Weights of a small transformer language model.
Training: a variant of SOAP for these matrices, 93M tokens, 2849 steps.
Each number is 128 + 24 x the weight over the matrix's rms, rounded and kept within 0 to 255. Layers, rows and columns count from 0.

# layer 8 MLP up, 512x128, rms 0.303, rows 429-455, columns 0-127
[[ 94  96 120 165 166 149 111 143 120 121 155 108 112 137 119 109 164  74 122 161 106 119 105 112 130 113 135 104 135 123 144 152 130 125  95 118  99 164 110 124 100 108  90  85 133 123 124 167 128 129  91 153 143 110  94 152 115 175  90 194 131 120 131 141 111 122 115 137 151 139 110 127 120 118 188 127 154 109 116 127 126 129 166 153 126 144 109 106 111 128 139 154 169 145 138 120 150 152 128 134 151 122 136 154  90 131 123 161 108 124  92 131  84 140 101 119 125 124  63 160 154 167 161 121  81 149 157 122]
 [120 151  94 121 147 152 146 168 180 138 118 156 125 123 115 160 127 129 133 153 145 145 133 126 107 116 137 176 115  96 115  75  76 147  84 112  35 145 135 155 139 114 126 144  99 128 120 144 128 150 172 166 146 140 122 131 150 114 146 141 116  96 126  96 148 161 121 155 143 122 131 122 115 173 117 141 112  89  89 108 123  98 122 117 101 123  98 129 105  77 145 138 135 124 115 137 140 152 158 169 173 178 144 118 141 106 161 105 138 119 128 134 134 128 117 144 151 118 105  92 113 140 132 157 136 124 119 138]
 [129 135 121 148 116 164  85 154 170 132 104  90  81 102 110  80 117 156 129 137 180 117 149 151 137 114 141 122 132 134 121 144 144 119 138 140 103 139 170 162  88 124 149 127 159 107  94 145  98 112 100 108 120 130 142 102 147  99 100 134  81  62 131 122 135 120 131 120 102 122 130 105 134 171 112 166 103 113  87 141 184 157 117 129 114 162 149 158 155 118 116 134 121 115 139 106 104 104 165 112 131 110 148 179 126 119 110 117 156 117 114 111 173 120 158 153 158 121  72  90 182 159 135 111  93 105 133 143]
 [157 143 103 129  94 154 185 166 119 126 148 121  86 109 108 124 142 100  86 142 116 123 172 120 112 102 118 112 124 127 174 123 121 132 109  81 112 125 125  80 120 150 110 125 143 145 157 144 137 108 132 123 175 158 116 152 128 111 133 118 134 118 121  77  75 117 135 110 100 150 135 107 150 124 179 139 113 172 127 124  85 106 142 104 133 117  79 130 122 124 125 108 101 161 109 132 106 115 173 150 118 155 139  90 160 159 169 164 102 162  96 160 106 117 134 150 106  98 148 120 152 180  89 116 118 125 107 127]
 [109 152 161  90 121 146 118  91 119 157 134 103 146 118 125 105 130 133 123  90 142  91 159 119 149 118 136 110  97 118 131 148 102 116 134 132 149 121 136 150 111 139 129 149 142 114 139 125 110 128 122 136 132 132 142 125 155 107 107 154  73 126 148 191 143 115  94 147 154 124 111 139 136 146 124 143 124 119  78 153 120 149 125 128 120 166  88 128 115 107 126 104  97 156 157 130 141 138 145 151 137 154 106 146 138 143 139 118 161 117 143  91 116 141 116 126 124 132 154  89 122 118 157 103 145 121 183 158]
 [ 99 115 150  80 109 165 148  97 123  87  83 129 146 138 134 114 125 140 126 162 136 113 107 130 115  88 112 121 113 160 127 143 126 131  99 129 100 128 170 172 137 146 143 141 112 145 156  86 144  89 128 125 120  85  93 119 124 129 117 131 142 148 114 135 161 145 102 154 119 146 138 114 130 135 114 165 147  80 110 124 129 100 106 177 136 143 133 139 131 139 115  98 112 109 117 135 124 152 126 110 155 167 142 153 128 152 120 159 117  61 127 154 108 126 129 166 113 132 103 140 113 153 142  92  75 137 116 118]
 [ 96 143 136 166 135 154  82 157 146 117 102 118 172 122 118 102 139 153 120 135 169 125 107 111 127 119 114 142 103 121 169 133  96 137 126 125 196 102  95 122 125 162 110 128 184 146 160 136  98  73  88 185 148 141 149 118 123  98  70 138 126 103 134 129 153 158 147 125 128 117 131 109 130 129 140 145 106 134 104 159 139 124 131 138 136  85  92 131 151 162 107 142 128 159 105 105 124 135 111 149  84 182 135 153 116 161 147 103 120 124 137 158 105 117 129 120 133 145 115  73 148 140 128 104 127 155 125 114]
 [ 78 137 117 166 124 118 130 162 114 144 110 151  90 112 106 191 130 113 115 137 126 112  95 149 113 153 157 152 131 163  90 126 104 105 110  87 150 138 144 116 115  93 168 135 130 130 147  82 108 141 135 152  95 143 150 103 182 103 137 126 130 106  88 154 163  69 107 149 154 155 132 109 117 151 153 149 102 146 145 125 108 145 107 142 149  80 123  86 135 187 170 146 173 147 105 154 149 155 143 103 152 124 157 138 157 149 151 125 171 126 159  93 113 105 147 155  83 110 113 134 118  98 155 159 121 113  96 153]
 [ 58 172 125 161 127 137 123 106 116 118 111 147 121 118 141 131  83 161 123 139 141  87 152 151 164 101 113  93 118 186 130 163 141 143  70  88 120 174  22 157 100 159 136 159  83 173 119 148 176 153 164 118 165 103 117 140 125 113 147  58 158 114 133 147  83 143 121 100 150 116 105 163 124 123 106 161 169 144 142 100 110  97 120 114 132 163 148 129  95 106 130 102 165 133 110 138 171 109 184 122 145 144 138 125 155 110  80 122 153 122 142 162 150  89 105  91 127 136 101 111 167 160 159 120 136  89 109 121]
 [123  90 128 123 104 145 147 109 111 142 104 147 159 134  99 144  76 127 158 130 127 154 157 150 125 110 115 102 137 188 145 124 106 124  98  93 122 162 125 142  82 154 157 129 111 118 175 180 109 182 138 128 181 101 145 101 143  90 145 170 105  87 101 139 116  84 143 134 131 144 132 126 109 107 148 173 131 126 109  98 143 165 133 145 128 105 113 119 156  95 146 122 127  98  85  86  76 137 136 134 127 146 146 114 140 104  92  83  96  86 176 149 123 138 126 153 127 178 122 151 177  87 122  76 137  91 115 168]
 [100 145 119 129 113 119 121  82 147 113 113 146 142  81  92 126 121 136  89 107 139 127 149 120 111 135 143 134 146 136 146 144 163 101 101 118  93 127 173 150 145 131 114 123 117 125  79 103 101 121 118 152 144 124 150 120  95 131 137 120 130 143 199  99  92 107 129  96 126 111 117 128 136 104 176 103 116 142 110 158 117 137 138 138 151 138 150 110 124 126 134 132 163 150  88 116 133  95 155 139 177 122 145 118 111 130 131 106 154 142 134 107 168 145 125 137 179 159 143 159 156 114  69  89 165 105  96  97]
 [129 133 145 128 157 156 134 170  76 142 134  67 146 117 120 111 140 120 150 117 126 109 134 123 112 144 134 143  96 128 161 116 161  94 115 105 111 157  93 120 130 104  66  97 166 136 166 157 128 114 108 133 158 127 100  88  88 102 112 151 124  98 106 144 131  80 133 106 147 131 123 122 179  99 161 110 154 131 140 104 124 144 162 120 123 150 154 136 140 128 127 165 152 115 148  98 108 152 116 102 131 140 133 122 105 133 114 142 132 151 108 114 115 173 110 124  88 117 108 125 161 170  76 107 122 158 135 137]
 [124 164 134 155  63 125 160 109 181 130 110 125 127 125 120 125 129 117 126 153 163 135 103 114 100 125 112  90 108 126 125 129 146 132 154 125 137  72 110 144 155 145  97 165 144 127 144 138 136  71 134  98  93 127 124 149 153 109 147 110 163 104 109 118 134 107  98 162 127 111 189 141  78 102  72 150 140 113 127 104 131 127 153 135 103 148 106 130 165 173  85 167 162 103 149 136 185 162 136 110 148 120 108 162 153 111 134 123 142 103 104 109 130 143 140 106 113 122  77 121 152 152 156 124 156 147 114 191]
 [133 113 170 129 146 162 136 139  79 152 154 178  61 101 167 126 131 132 112 139 100 100 139 160 130 145 119 129 117 137 161 114 147 134 129 107 117  92 159 133 112 129  76 169 152 165 130 127  82 131  93 121 152 100 116 136 127 130 116 122 143  85 119 125 120  66 127 161 145 168  70 148 130 136 155 129 140  79 100 133 111 139 139 107 143 119 136 108 124  58 192 120 141 134 135 103 158 134 133 135 101 140 106  74 148 140 133 162 135 131  77 128 136 129 168 121 127 133 124 130 116 165  94 133 144 122  88 116]
 [124 125 171 148  97 120 147 133 126 179 148 100 136 147 109 133 127  79 124  89 127 105 168 111 147 159 102 117 144  82 159 152 157 128 109 111 121  93 138 129 142 152 133 167 141 142 132 102  95 171 115 117 132  85 103 102 165  96 112 171 116 140 145 144 126 128  79  98 149 107 113 115 103 123 137 166 130 127 113 114 137 159 140 157 125 104 138 139  89 139 102 134 135  98 118 139 105 136 135 107 123 148 118 133  83 138 131 100  99 123 145 136 121 133 159 120 126 115 129 150 152 130 134  78 123 140 163 143]
 [117 166 155 106 129 125 119  95 163 111 135  98 113 126 116  88  55 127 118 139 146 131 146 131 162 146  79 149 133 124 143 165 133 152 130 102 105 161 123 108 162  97 132 186 164 120 130 125 124 110 135  87 144 169 162 136 128 113 153 119 135 106 133 136  96 152 145  99  90 107 161 185  78  97 156 137 126 148 102  90  93 117 109 142 101 129 150 146 107 133  97 177  87 101 157 127 123 111 169  98 155 108 140 137 120 121 146 130 188 115 101  53 115 125 133 150 138 123 126 139 102 169 133 166 142  88 160 167]
 [ 87 128 142 127 147 170  89 117 147 157 147 152 119 122 137 134 131 112 158 149 105 120 120 176 155 120 107 112 116 117 123 123  93 107 111 120 140 135 173 110 104 142 119 112 180  94 154 142 120 126 158 129 104 131 101 146 100 178  93 138 100 114 154 151 135 129 112 150 128 155 140 120 108  94 192 122 118 152 155 124 116 119  86  85  87 144 106 181  97 130 114 152 157 141 128 166 137 145 103 129 122 140 110 175 121 161 147  86 107 134  88  81 111 134 124  54 132 123 132  98 155 147 108 125 145 114 129 132]
 [140 111 123 126 148 129 143  89 105 133 131 167  98 136 126 123 108  97 106 129 131 103 168  90 164 121 152 120 123  73 133 141 136 165 145 132 127 175 127 175 152 124  97 140 164 152 121 194 136 126 118 125 124 152 119 124 137 136 156 159 155 117 147 124 110 114 102  83 131 153 105 109 122 159 148 140  96 152 136 175 155 140 148 141  98 118 131 159  81 129 143 139 141 135  91 132 138 113  77  92 168 157 118 159 101 113 123 130 142 159 141 106 149 146 138 151  41 135  96 127 153 111 131 105  88 124 129 103]
 [185 120 161 104 105 159 115 110 118 131 192 142 154  90 138 110 103 105 101 127 142 154 140 135 168 104 148 123 144 110 119 161 137 153 144 104 144 138  97 151  95 146 134 139 100 154 111 178 126 145  70  94 163 143 130 121 102  85 117 188 123 133 158 113 129 128 121 114 124 163 132  83 132 172 142 153 127 183 106 123 131 165 141  67 118 148 102 126 144 137 136 108 146 150 119 111 126 140 134 113 114 136 105 149 177 154 125 132  97 151 107 121 131 140 133 105 104 105 116 127 119 120  90  90 115 115 142 130]
 [115 125 160 119 139 157 133 126 126 111 128  95 105 100 105 129 194 116 126 130 128 108 110 139 129  81 142 174 175 159  75 152 115 164 170 118 110 145 108 154 128 137 109  98 128 133 112 104 125  72 130  97 134 125 146 158 141 144 137 151 125 119 133 132 129  97 111 143 123 128 113 133 102 106 127 102 130 160 150 166 120 146 101 136 156 176 109 166 136 125  58 167  93  58 166 145 151 120 155 154 154 126 118 168 130 158 120 151 172 112 126 104 155  93 109 134 123 129 146 141 140 152 105 129 112  99 124 132]
 [126 119 154 113 122 128 126 114 136 108 153 136 136 122 112 162 130 136 131 175 161 101 126 168 135 160 142 142 113 108 119 120 130 103 138 106 139 120 163 125 105 151 145 173 162 122 112 110 107 138 153 135 136 150 118 133 119 127 135 135 134 106 153 140  75 109  84 116 115 128 145 138 126 158 140 114  95 133 131 160 128 127  85 131  90 118 132 129 132 155 120 100 150 127 132 152 125 130 146 102 154 104 123 165  96 166 129 105 132  73  90 150 134  87 135 158 128 100 127 108 152 133 139  63 112 100 110 104]
 [ 74 154  95 101 113 207 103  94 135 126  99 141 152 119 185 184 144 123 145 140 134 147 119 137 149  95 152 177 134 149 147  99  89 111  86 121 178 129 134 162 122 105 139 169 142 167 106 142 102 111 149 126 100 150 121 141 128 100 134 120 105 101 163 141 136 196 126 142 119 108 112 148 100 117 101 130 102  93 134 127 128 118 116 106 111 125 108 155 113 128 124 143 163 140 157 122 166 137 109 103  81 141 115 160  93 132 134 132  93  96 121 114 136 129 130 106 116 114 101 159 127 113 136 129 152 162 135 159]
 [ 90 158 140 104 135 153 112  88 131 167  88 127 107 162  80 152  73 166 112 137 140 128 113 158  90 153 102 104 141 133 115 183 109 157 111  73 155 142 125 133 129 133 155 131 143 142 144 124 125 146 160 114 110 138 131 129  97 112 151 133 108  97  81 119 113  97 141 120 128 153  97 168 122 125 148 151 153 118 141 135 118 131 120 138 122 106 194 120 146 118 152 167 115 118 103 114 143 148 149 140 131 130 109 127  96 128 129  90 110  85 141  96 122 148 163 131 125 163  75 143 125 100 143 135 156  96 107 118]
 [131 190 119 137 111 101 101 162 151 124 132 149 120 113 145 146 114 201 150 167 160 103 141 118 126 133 136  75 138 124 122 127 134 163 171 107 107 125 120 179 119 142 102 150 150  90 135 154  97 147 119 103 121 103 123 141 127  86 190 112 131 113 110 107 117 130  60 116 110 119 142 117 154 149  85 192 137 168 115  98 158  92 129 175 115 119  97 110 108 120 166 107 118  85 137 134 161  87 172 137 175 102 127 150 160 176 136 126 138 130 122  95 137 123 155 111 129 112 140 118 125 142 117 121 127 118 145 138]
 [106 162 135 128 123 156 173  84 114 140 135 189  72 152 146 161 139 106 124  87 144 178 152 176 125 139 132  95 161 101 124 129 123 129 143 124 112 138 133 126 131 120 135 104 128 103 129  71 140 154 111 123 130 112 102 112 155 137 108 128 109 101 141  93 101 100 118  84 165 147 107 110  58 148 150  89 150 114 125 144 149 151  94 134 124 109  78 100 105  86 133 157 100  95 124 147 121 129 131 114 112 116 121 141 130 131 135 126 114  97 128  99 133 103 155 126 120 159 132 121 106 134 160 104 158 134 114 145]
 [119 144  85 150  99 134 112 113 107 153 140 144 140 124 108 129 119 106 127 120 134 137 102 124 109 145 146 127 103 124 108 154 128 133 120 136 169 174  91 116 118 162 147 119 117 146 132 166 122 164 108 188  75 120 134 155 104 115 130 116 123  96 134 117 191 105  97 167 107 137 136 151 141 135  91 179 125  93 127 130 124 155 160 122 104 132 130 159 124 130 141 149 159 155 160 196 134  99 124 139 130 138 126 140 118 144 111 100 118 112  85 131 100 102 163  99 152 126 133 145 155 166 102 150 130 139 137 108]
 [157 136 127 185 148 111 121 128 118 161 122 130 154 160  79 112 145 116 133 105 141 143 147 139  90 125 112 116 129 137 134 118 105 144 119 131 162 132 147 114 137 171 131 130 154 111 119 147 109 117  92 133 149 116 128 119 129 169 147 132  68  97 138 106 119 122 102 116 172 140  82 146 118 115 151 157 154 160 110  95 157 101 131 133 151 133 134 123 161  92 126 146 130 121 150 152 122 141 101 180 103 110 128 183 139 199 129 118 122 128 152 137 138 114 149 129 146  91 119 119 146 121 130 122 103 164 140 144]]
# layer 8 MLP down (transposed), 512x128, rms 0.308, rows 429-455, columns 0-127
[[108 117  43 112 137 115  79 157 114 106 132  96  93  95  90 144  99 123  95 145 118 159 118  96  91 128 116 131  87 108 170 122 146 125 126 140 142 167 120 107 109 142 138 106 140 119 115 111 129 142 138 159 146 135 118 153 158 154 122  90 140 150 167 122 108 126  74 147 107 162 121 145 102 113 145 148 166 126 158 148 130  80 127 147 129 105 132  90 143 145 120 171 152 133 165 123 125 118 137 174 158 119 128 131  72  97 132 165 106 133 160 126 119 151 140 139 131 137 155 151 160 123 122 138 127 154 113 111]
 [131 121  83 150 108 157 102 104 119 126 141  83 129 131 137 129 140 134 124 146  98 140 111 136  91 129 126 158 158 154 189 136 157 153 131 136 173 141 154 124 108 124 146 123  92 141 128  81 155 143 132 141 150 153 119 148 113 148 143  87 163 141 117 116  95 152 153  87 155 111 118 118 143 120 164 173  93 113 129 142 110 156 103 163 147 119 147 134 132  93 137 115 178 125 162  95  83 151 132 129 101  97  96 150 135 123 108 131  74 128  94 133 131  93 119 131 140 121 137 105 131 162 148 152 101 122 112 127]
 [111 116 136 110 118 162 127 117 119 111 123 132 165 115 133 115 162 158 141 111 103 135  97  80 133 177 126 141 104 135 114 134 133 141 120 169  97 154 145 146 152 129 120  82 102 110 125 118 140 110 105 107 121 144 120 125 138 160 156  91  93 104 109 129  48 129 111 101 152 135 137 133 128 161  86 149 119 126 125 139 155 156 110 107 125  89 118 139 106 125 147 116 105 119 136 146 183 162 168 114 140 122 170  99 108 148 148 153  79 151  84 131  90 118 129 148 135 154 139 129 165 163 114 105 127  89  92 147]
 [138 172 125 118 128  98 132 117 139  92  74 190 155 148  99 135 129 141 125  94 138  97 118 139 133 139 134 108 120 147 105  96 117 145 159 143 112 128 113 151 136 128 129 126 114 120 165  86 177 118 144 122 129 122 147 131 123 110 137 102 157 128 129 121 136 120 114 142 138 111 143 107 165 183  91  84  56 140 143 158 125 128 144 138 142  88 136  98 140 143 155  99 129 131  98 148 126 140 133 121 131 114  51 144  88 108 116 123  91  99 141 103 107 127 121 207 119 153 151 129 108  95 117 113 122 139 131 162]
 [127 138 130 104 103 140 114 133 116 132  92 117 141 147  74  96 110 153  96 107 123 130 108 136 127 116  98 129 140  94 127 173 134 117 133 113 163 153 122 159 124 138 150 120 112 138 122 128 147 147  99 120 113 106 147 135  92 169  93 144 162 115 124 134 150 161  72 131 141 140 108 149 125 165 122 112 165 127  73  91  98 130 168 144 151 167 161 150 109 134 172  92 133 150 130 147 139 140 145 105 122 134 144 144 134 105 104 111 120 140  98 170 102 107  90 113 160 125 166 143  98 113 125 131 127 107 143 122]
 [117 150 105 142 131 134 131 100 150 117 136  81 146 138 138 134 154 167 125  90 138 114 108 146 138 149 129 132 142 151 123 142 119  73 146 107 167 105 107 101 123 155 164 140 175 117 110 144 147 123 136 172 140 148 134 134 119 126 164 123 137 184 138 171 100 109 171 122 129 123 132 142 142 116 180 118 149 129 144 137  78 119 144 131 119 149 153 105 124 132 146 147 150 127 119 119 101  86  85 133  94 102 126 122 132 120 108  93 163 138 101 126 121 106 156 119 138 120 126 116 159  99 132 179 134 107 129 142]
 [154 138 135 112 117  90 135  72 126 122 148 113  85 130 166  92 138 141 122 120 116 124 135 121 135 137 106 134 118 163 114 125 110 112 127 156  77 167 154 100 118 145 142 137 112 128 144 126 162 119 146 121 134 116 123 142 158  90 152 109 199  93 170 123 137 121 108 119 127 115 116 172 116 121 131 172 138 146 136 132 117 159 142 115  87 145 144 129 141 101 135  90 121 125 129 130  85 162 137 114 140  98 152 147 156  76 131 126 107 134 146 127 167 109 129  89 126 133 123 121 114  93 150 100 136 128 136 105]
 [158 112 151 130 113 107 138 144 139 122 101 116 156 162 167  45 112 116  94 120 130 122 133 144 154  91 109 102 147 132 144 142 133 153  86 156 110 123 133 110 115 125  76 116 103  93 154 163 132 152 141 141 145 136 166 125 124 146 127 118 136 155  97 114 113 129 133 133 132 137 156 122 153 153 146 151 106 127 107 146 101  99 110 136 126 153 117 151 114 111 125  84 155 130 154 168 130  86 105 128 145 127 132 121 138 131 156 129 150 147 146 161 134 181 141 126 118  75 154 139 108 157 125 126  89 144 143 105]
 [189 113 186  94 143 119 148 179 106  89 169 110 138 176 120 117 166  92 167 159 118 103  81 153 131  90 140 112  80 166 136 108 121 167  94 152 151 136 115 160 152  70 127 164 130 131 124 105  93  86 137 127 117  98 103 152 100 122 102 150 174 120 118 107 150  96 139 119  97 133 150  84 122 132 100 135 121 106 138 167 151 150 139 143 141 110 108 126 115  75 141 156  89 173 112 117 103 143 122 138 126 124 105 189  95 174  96 111 129 160  98 132 150 120 122 102 136 111 155  78 103 147 116 104 127 122 169 105]
 [118 160 160 125 125 160 132 206 134 149 110 106 106 139 142 100 120  89 116 144 147 134 101 122 147 119 142 141 106 111 185  78  96 149 166 127 112 105 133 109 117 139 149 179 117 122  94 111 164 143 131 108 140 163 102 120 158 106 133  81 131 104 160 123 121 138 118 153 108 144 118 134  77 121 153  53 118 135 117 110 146 118 159 142 164 132 152 147 161 127 129 141 151 122 175 121  81 136 122 131 148 124 100 106 140 109 147 152  79 120 143 130 118 159  84 140 148 143 140  93 122 147 140 175 141 139 122 127]
 [121 113 135 100 159 149 154 155 118 122 153  80 184 140 153 121 165 116 135 120 112 131 115 130 115 145 110 150 153 127 109 100 149 154 114 169 126 150  97 137 129 142 114 125 143 144 100 120  77  95 145 152 145 116 147 178  98 112 155 165 118 144  97 148 174 109  88  98 163 118 114 106 114 141 153  80 131 135 117 104 101  44 163 125 110 123 147  93 102 192 147  99 159 170  92 118  93 143 124 134 133 142 100 123 128  85 112  93  91 172 141 118 142 107 110 147 107 113 128 132 110  93 158  66  96 132 147 144]
 [122 167 118 102 125 133 111 171 136  90  96 118 140 130 106  97 146 141 121 132 117 172 131 149 159 139 110 158 123 154 147 109 127 126 107 146  95 143 166  99 146 115 181 106 123 153 112 145 138 144  89 141 137 146 121  70 135 143  83 142 147 120 135 117 159 156 129 124 139 116 132 131 106 128 149  81 192 124 117 151 107 185 147 182 140 126 127 104 136 132 127 106 162 132 163  96 125 158 100 104 159  65 168 126 113  97 109 134 151 144 138 145 142 149 107 159 171 117 148 150 129 130 122 112 155 124 135 121]
 [122 160 123  94 147 131 141 148  99 139 121 138 125  91 123 136 174 164 130 106 141 148 133 122 118 136 134 140 117  89 129 157 152 164  98  95 132 154  94  83 118 200  94 110 103 197 184 135 128 148 130 155 131  74 113 107 155  82 128 147 153 122 132 134 143 138 120 129 113 128 142 122 172 105 123 124  86 117 112 129 119 131 124 160 111  94 114 144 165 149 125 134 146 128 124 146 118 125 172 107  89 125 100 145 121 132 156  76 125  59 180 123  85 153 121  68 133 106 136  99  98 126 127 130 147 107 133 100]
 [113 127 158 125 162 145 103 125 150 113 147 135 110 134 115 151 175 150  92  69 108 116 144 124 108 160 119  89 110 153 150 127 117 129 117  87 108 101 114 135 166 144 116  92  90 135 126  87 102 117 157 132 126  83 141 129 126 142 170 130 100 121 142 120 111 111 131 124 107 141 121 104  93 124 159 129 183 148 128 139 126 164 133 124  98 170  74  71 174  85 108 100  74 145 101 160 150 140 136  92  97 142 151 155 149 128 142 126 150 127 151 174 138  97 100 177 163 160 112 139 130 107 155 127 149 156 167 114]
 [138 108 122 119 131  97 102 126 130 152 149 132 130 129  98 130 111 109 118 122  88 141 137 107 128  83  74 111 125 127 112 165 136 122 101 163 123 121 145 124 121  84 142 140 171 158 146  83 125 104 149 137 104 121 144 117 116 129 158 132 143  89 123 117 121 140 129 107  88 139 154  92  78 149 134 109 171 149 154 100  97  98 162 101 140 119 154 145  96 124 151 116 163 152 165 124 131 145 115 154 145 152 144 133 137 139 122 140 124 168 126 116 187  87 159 131 154 143 146 109 122 108 132 110 140 112 161  80]
 [130 103 138 164 142 139 146 100  81  90 125 168 110  99 163 110 119 143 140  93 101 158 111 170 144 104 127 125 129 204 168  86 100 120 150 166 123 114 149 123 128 150 129 141 183 145 128 153  86 113 171 128 114  92 100 147 161 128 154 101 123  61 107 138 149 116  89  82 120 105 173 131 129 107 135  82 187 121 119  76 126 125 112 100 100  84 175 121  92 122  94 103 110 150 141 114 124 127 127 120 179 101 155  92  91 136 159 148 113 173  98 126 133 163 102 125 150  98 171  86  99 106 118 124 128 103 158 152]
 [139 142 139 146 127 152 138  98 178 146 118 111  90 146 128  67 122  98 150 123 144 142  97 158 103 110 146 184  82 141 124  99 104 120  51 146 148 132 132 126 121 136  71 149 147 152 110 141 115 163  88 111 112 119 114 162 128  97 143 131 132 132 125 129 136 104 143 157 149  93  93 119 125 148 129 116  92  93 143 144 131  87 111 121 131 153 135 139 100 161 120  81 133 142 121 108 148 122 141 125 145 102 109 141 121  87 118 100 170 129  99 114 156 153 151 150 157 192 122 136 119 160 145 146 120  99 165 160]
 [115 118 118 137 157 158 154 177 117 146 127 156 134  80 116 155  98 108 131 123 163 137 138 152 130 158 147 126 176 108 125 105 158 128 169 117 136 169 132 128  92 156 122 162 112  83 153 143 138 153 157 126  86 145 137 113 160 163 132 148 141  97 108  85 107 103 107 118 145 154 114 157 125 149  92 117 101 119 151 147 128 156 130 151 146 101 142 153 129 112 139 136 151 147 115  98 130 159 154  40 112 150  86 139 124 133 117 159 110 138 113 151  64  94 124 120 111 117 128  89 143 165 130 160 135 120 157 117]
 [143 132 156 135 113 146  88 127 134 140 113 132 105 143 131 133 129  97 118 134 130 110  93 101 122 106 107 143 144 114 159 104 163 118 159 149  97  88 138 140 136  69 139 108 129 124 133  83 139 104 160  93 124  75 119 106 130 139 161 134 172 158 128 169 137 114 124 136 110  92 112 144 124 138  94 147 162 164 126 129 122 124  86 108 145 166 156 104 134 127 137 125  89 183 139 141 102 129 142  72 175 118 151 141 117 113 150 131 140 116 126 100 139  95 115  88 118 159 133 117 159  75 117 151 132 159 142 147]
 [145 167  96 137 145 103 141 114 124 155 113 133 127 149 130  96 118  91  77 149 128 129 126 119 133 164 126 117  96 149 119 112  99 110  85 120 140  91 131 100 120 119 132 138 115 119 120 117 200 132 115 134 156 162 102 157 128 114 153  98 140 175 149  88 108 127 115 113 160 140 102 113 131 191 108 119 107 118 146 115 135 182 111 106 106 125 104  79 123  87 137 136 134 165 153 164 115 113  85 133 158 147 121  93 102 149 110 105  97 154 136 128 112 118 141 116 108 109 113  99 120 124 137 145 123 118 117 166]
 [ 97 132 148 141 115 127 128 114 127 145 111 150 161 110 119 125 116 143 165 138 109 109 117 165 143 118 130 150 114 120 123 138 127 126 114  87 107 138 137 134 144 141 177 117 123 140 115 154 135 145 157 136 145 158 143 145  81 130 148 165 132 171 152 147 120 138 129 149 116 105 111 107 122 132 137  98  85 112 153 130 126 143 154 107 139 153 143 103 142 135 136  60  77 105 158 123 120 134 110 116 146 141 116 101 124 124 117 124 112 117 166 112 139 134 130 129 122 107 116 125 100 106 117 114 117 105 160 176]
 [163 110 109 118 155 144 120 163 118 132 117 125  80 102 152 152 122 137 122 120 129 150 114 131 139 101 135  91 117 159 102 147 142 105 130 121  98 119  93 160 120 115  64 103 126 160 119 164 148 146 108 140 132 157 164 125 133 151 119  97 141 121 123 130 113 120 117 139 130 112 133 133 163  75  91 116 101 138 131 159 115 113 140 112 131 170 134 186 125 139 109 124  77  76 120 139 125 136 159  85 112 142 109 151 100 141 152 133 142 160  96 118 108 119 136 181 117 105 113 140 125  89 139 125  94 114 133 169]
 [172 112 122  83 126 107 176 141 136 157 108  95 166 111 126 136 152 122  82 127 155 145 108 103 131 109 110 131 156 138 118 138 120 119 114 133 176 155 131 123 150 170 145 122 141 123  91 115 163 133 160 108  93  97  77 114 101 159 127 122  99 200 127 122 119 115  99 118 105 142 145 142 121 152 103 103 102 159 126 124 141  95 155 126 144 100 135 130 144  95 149 117  64 148 136 179 110 141 109 104 113  92 101 151 104 114 157 135 126  88 153 143 154 137 138 161 156 112 133 120 107 116 107 169 129 104 114 164]
 [151 144  98 150 129 133 113  88  66 149  97 111  90 105 110 156 162 101 113 143 110 149 161  88 140 140 139 121 105 137  85 118  67 107 135 176 113 149 160 119 136 159 150 144 157 130 121 109 159 132 121 140 107 139 111 134 128 150 111 126 160 154 106 133 154 138 155 131 115 140 129 117 136  85  67 142 141 123 139  99 142 120 148 129 133 128 172 104 144 136  89 155  84 125 107 118 152 103 135 162  64 155 144 133 135 153  74 195 161 160 139  95 162 138 128 126 114 141 153  91 122 137 118 166 143 142 122 114]
 [123 153 135 129 144 186 152 152 157 147  93 126 155 133 142  92 152 114 134  67 104 131  96 129 123 132 165 158 127 142 103  99 101 123 125 139 149 107  98 168 138 105 142 127 113 158 114 142  91 125 104 119 109  94 155 174 165 142  95 167 162 105 137 113  64 110 135 131 135 145 138 121 143 179 150 119 162 152  83 102 139 122 167  92 155 147 117 131 156 144 149  96  91 121 103 166 129 145 120 102 134 125  97 155 154  65 124 102 177 116  90 150 164 145 104 157 106 144 129 170 124 150 111 127 154 122 161 157]
 [162 101 134 116 133 160 135  91 177  86 175 166 133 162 144 139 159 128 128 132 113 103 115 154 151 115 117 142 151 163 156 101 154 138 118 109 107 116 144 146 114 107 117 134 127 120 104 100  84 171 146 111 167 144 112 130 130 149 103 121 148 118  96 115 109 158 119 105 150 117 161 121 166 107 155 105  86 129 134 138 134 124 122 110 122 140 150 109 127  96 106  93 117 144 100  96 138 137 109 137 126 153 145 151 108 113 110 133 139 142 135 141  83 137 110 171 130 141  97 119 124  90  98 113 148 116 144 130]
 [ 83 144 154 112 151 166 137 115 125 113  91 107 111 112 170 140 132 175  72 135  76  92 102 139 119  97 133 142 154 185 155 151 160 107 126 130 112 157 145 125 144 129 162 129 151 133  99 143 148 106 106 140 142 113 133 114 138 139 121 149 143 105 119 153 139 150 126 108 103 122  97 147 133  95 145 129 137 161 162 147  83 120  92 155 111 117 143 151  97 109 102 131 141 143 114 130 139 155 127 169 137 129 112 130  86 136 132 143 138 102 117 155 149 105 186 139  85 164  93 108 146 101  97 119 123 159 133 126]]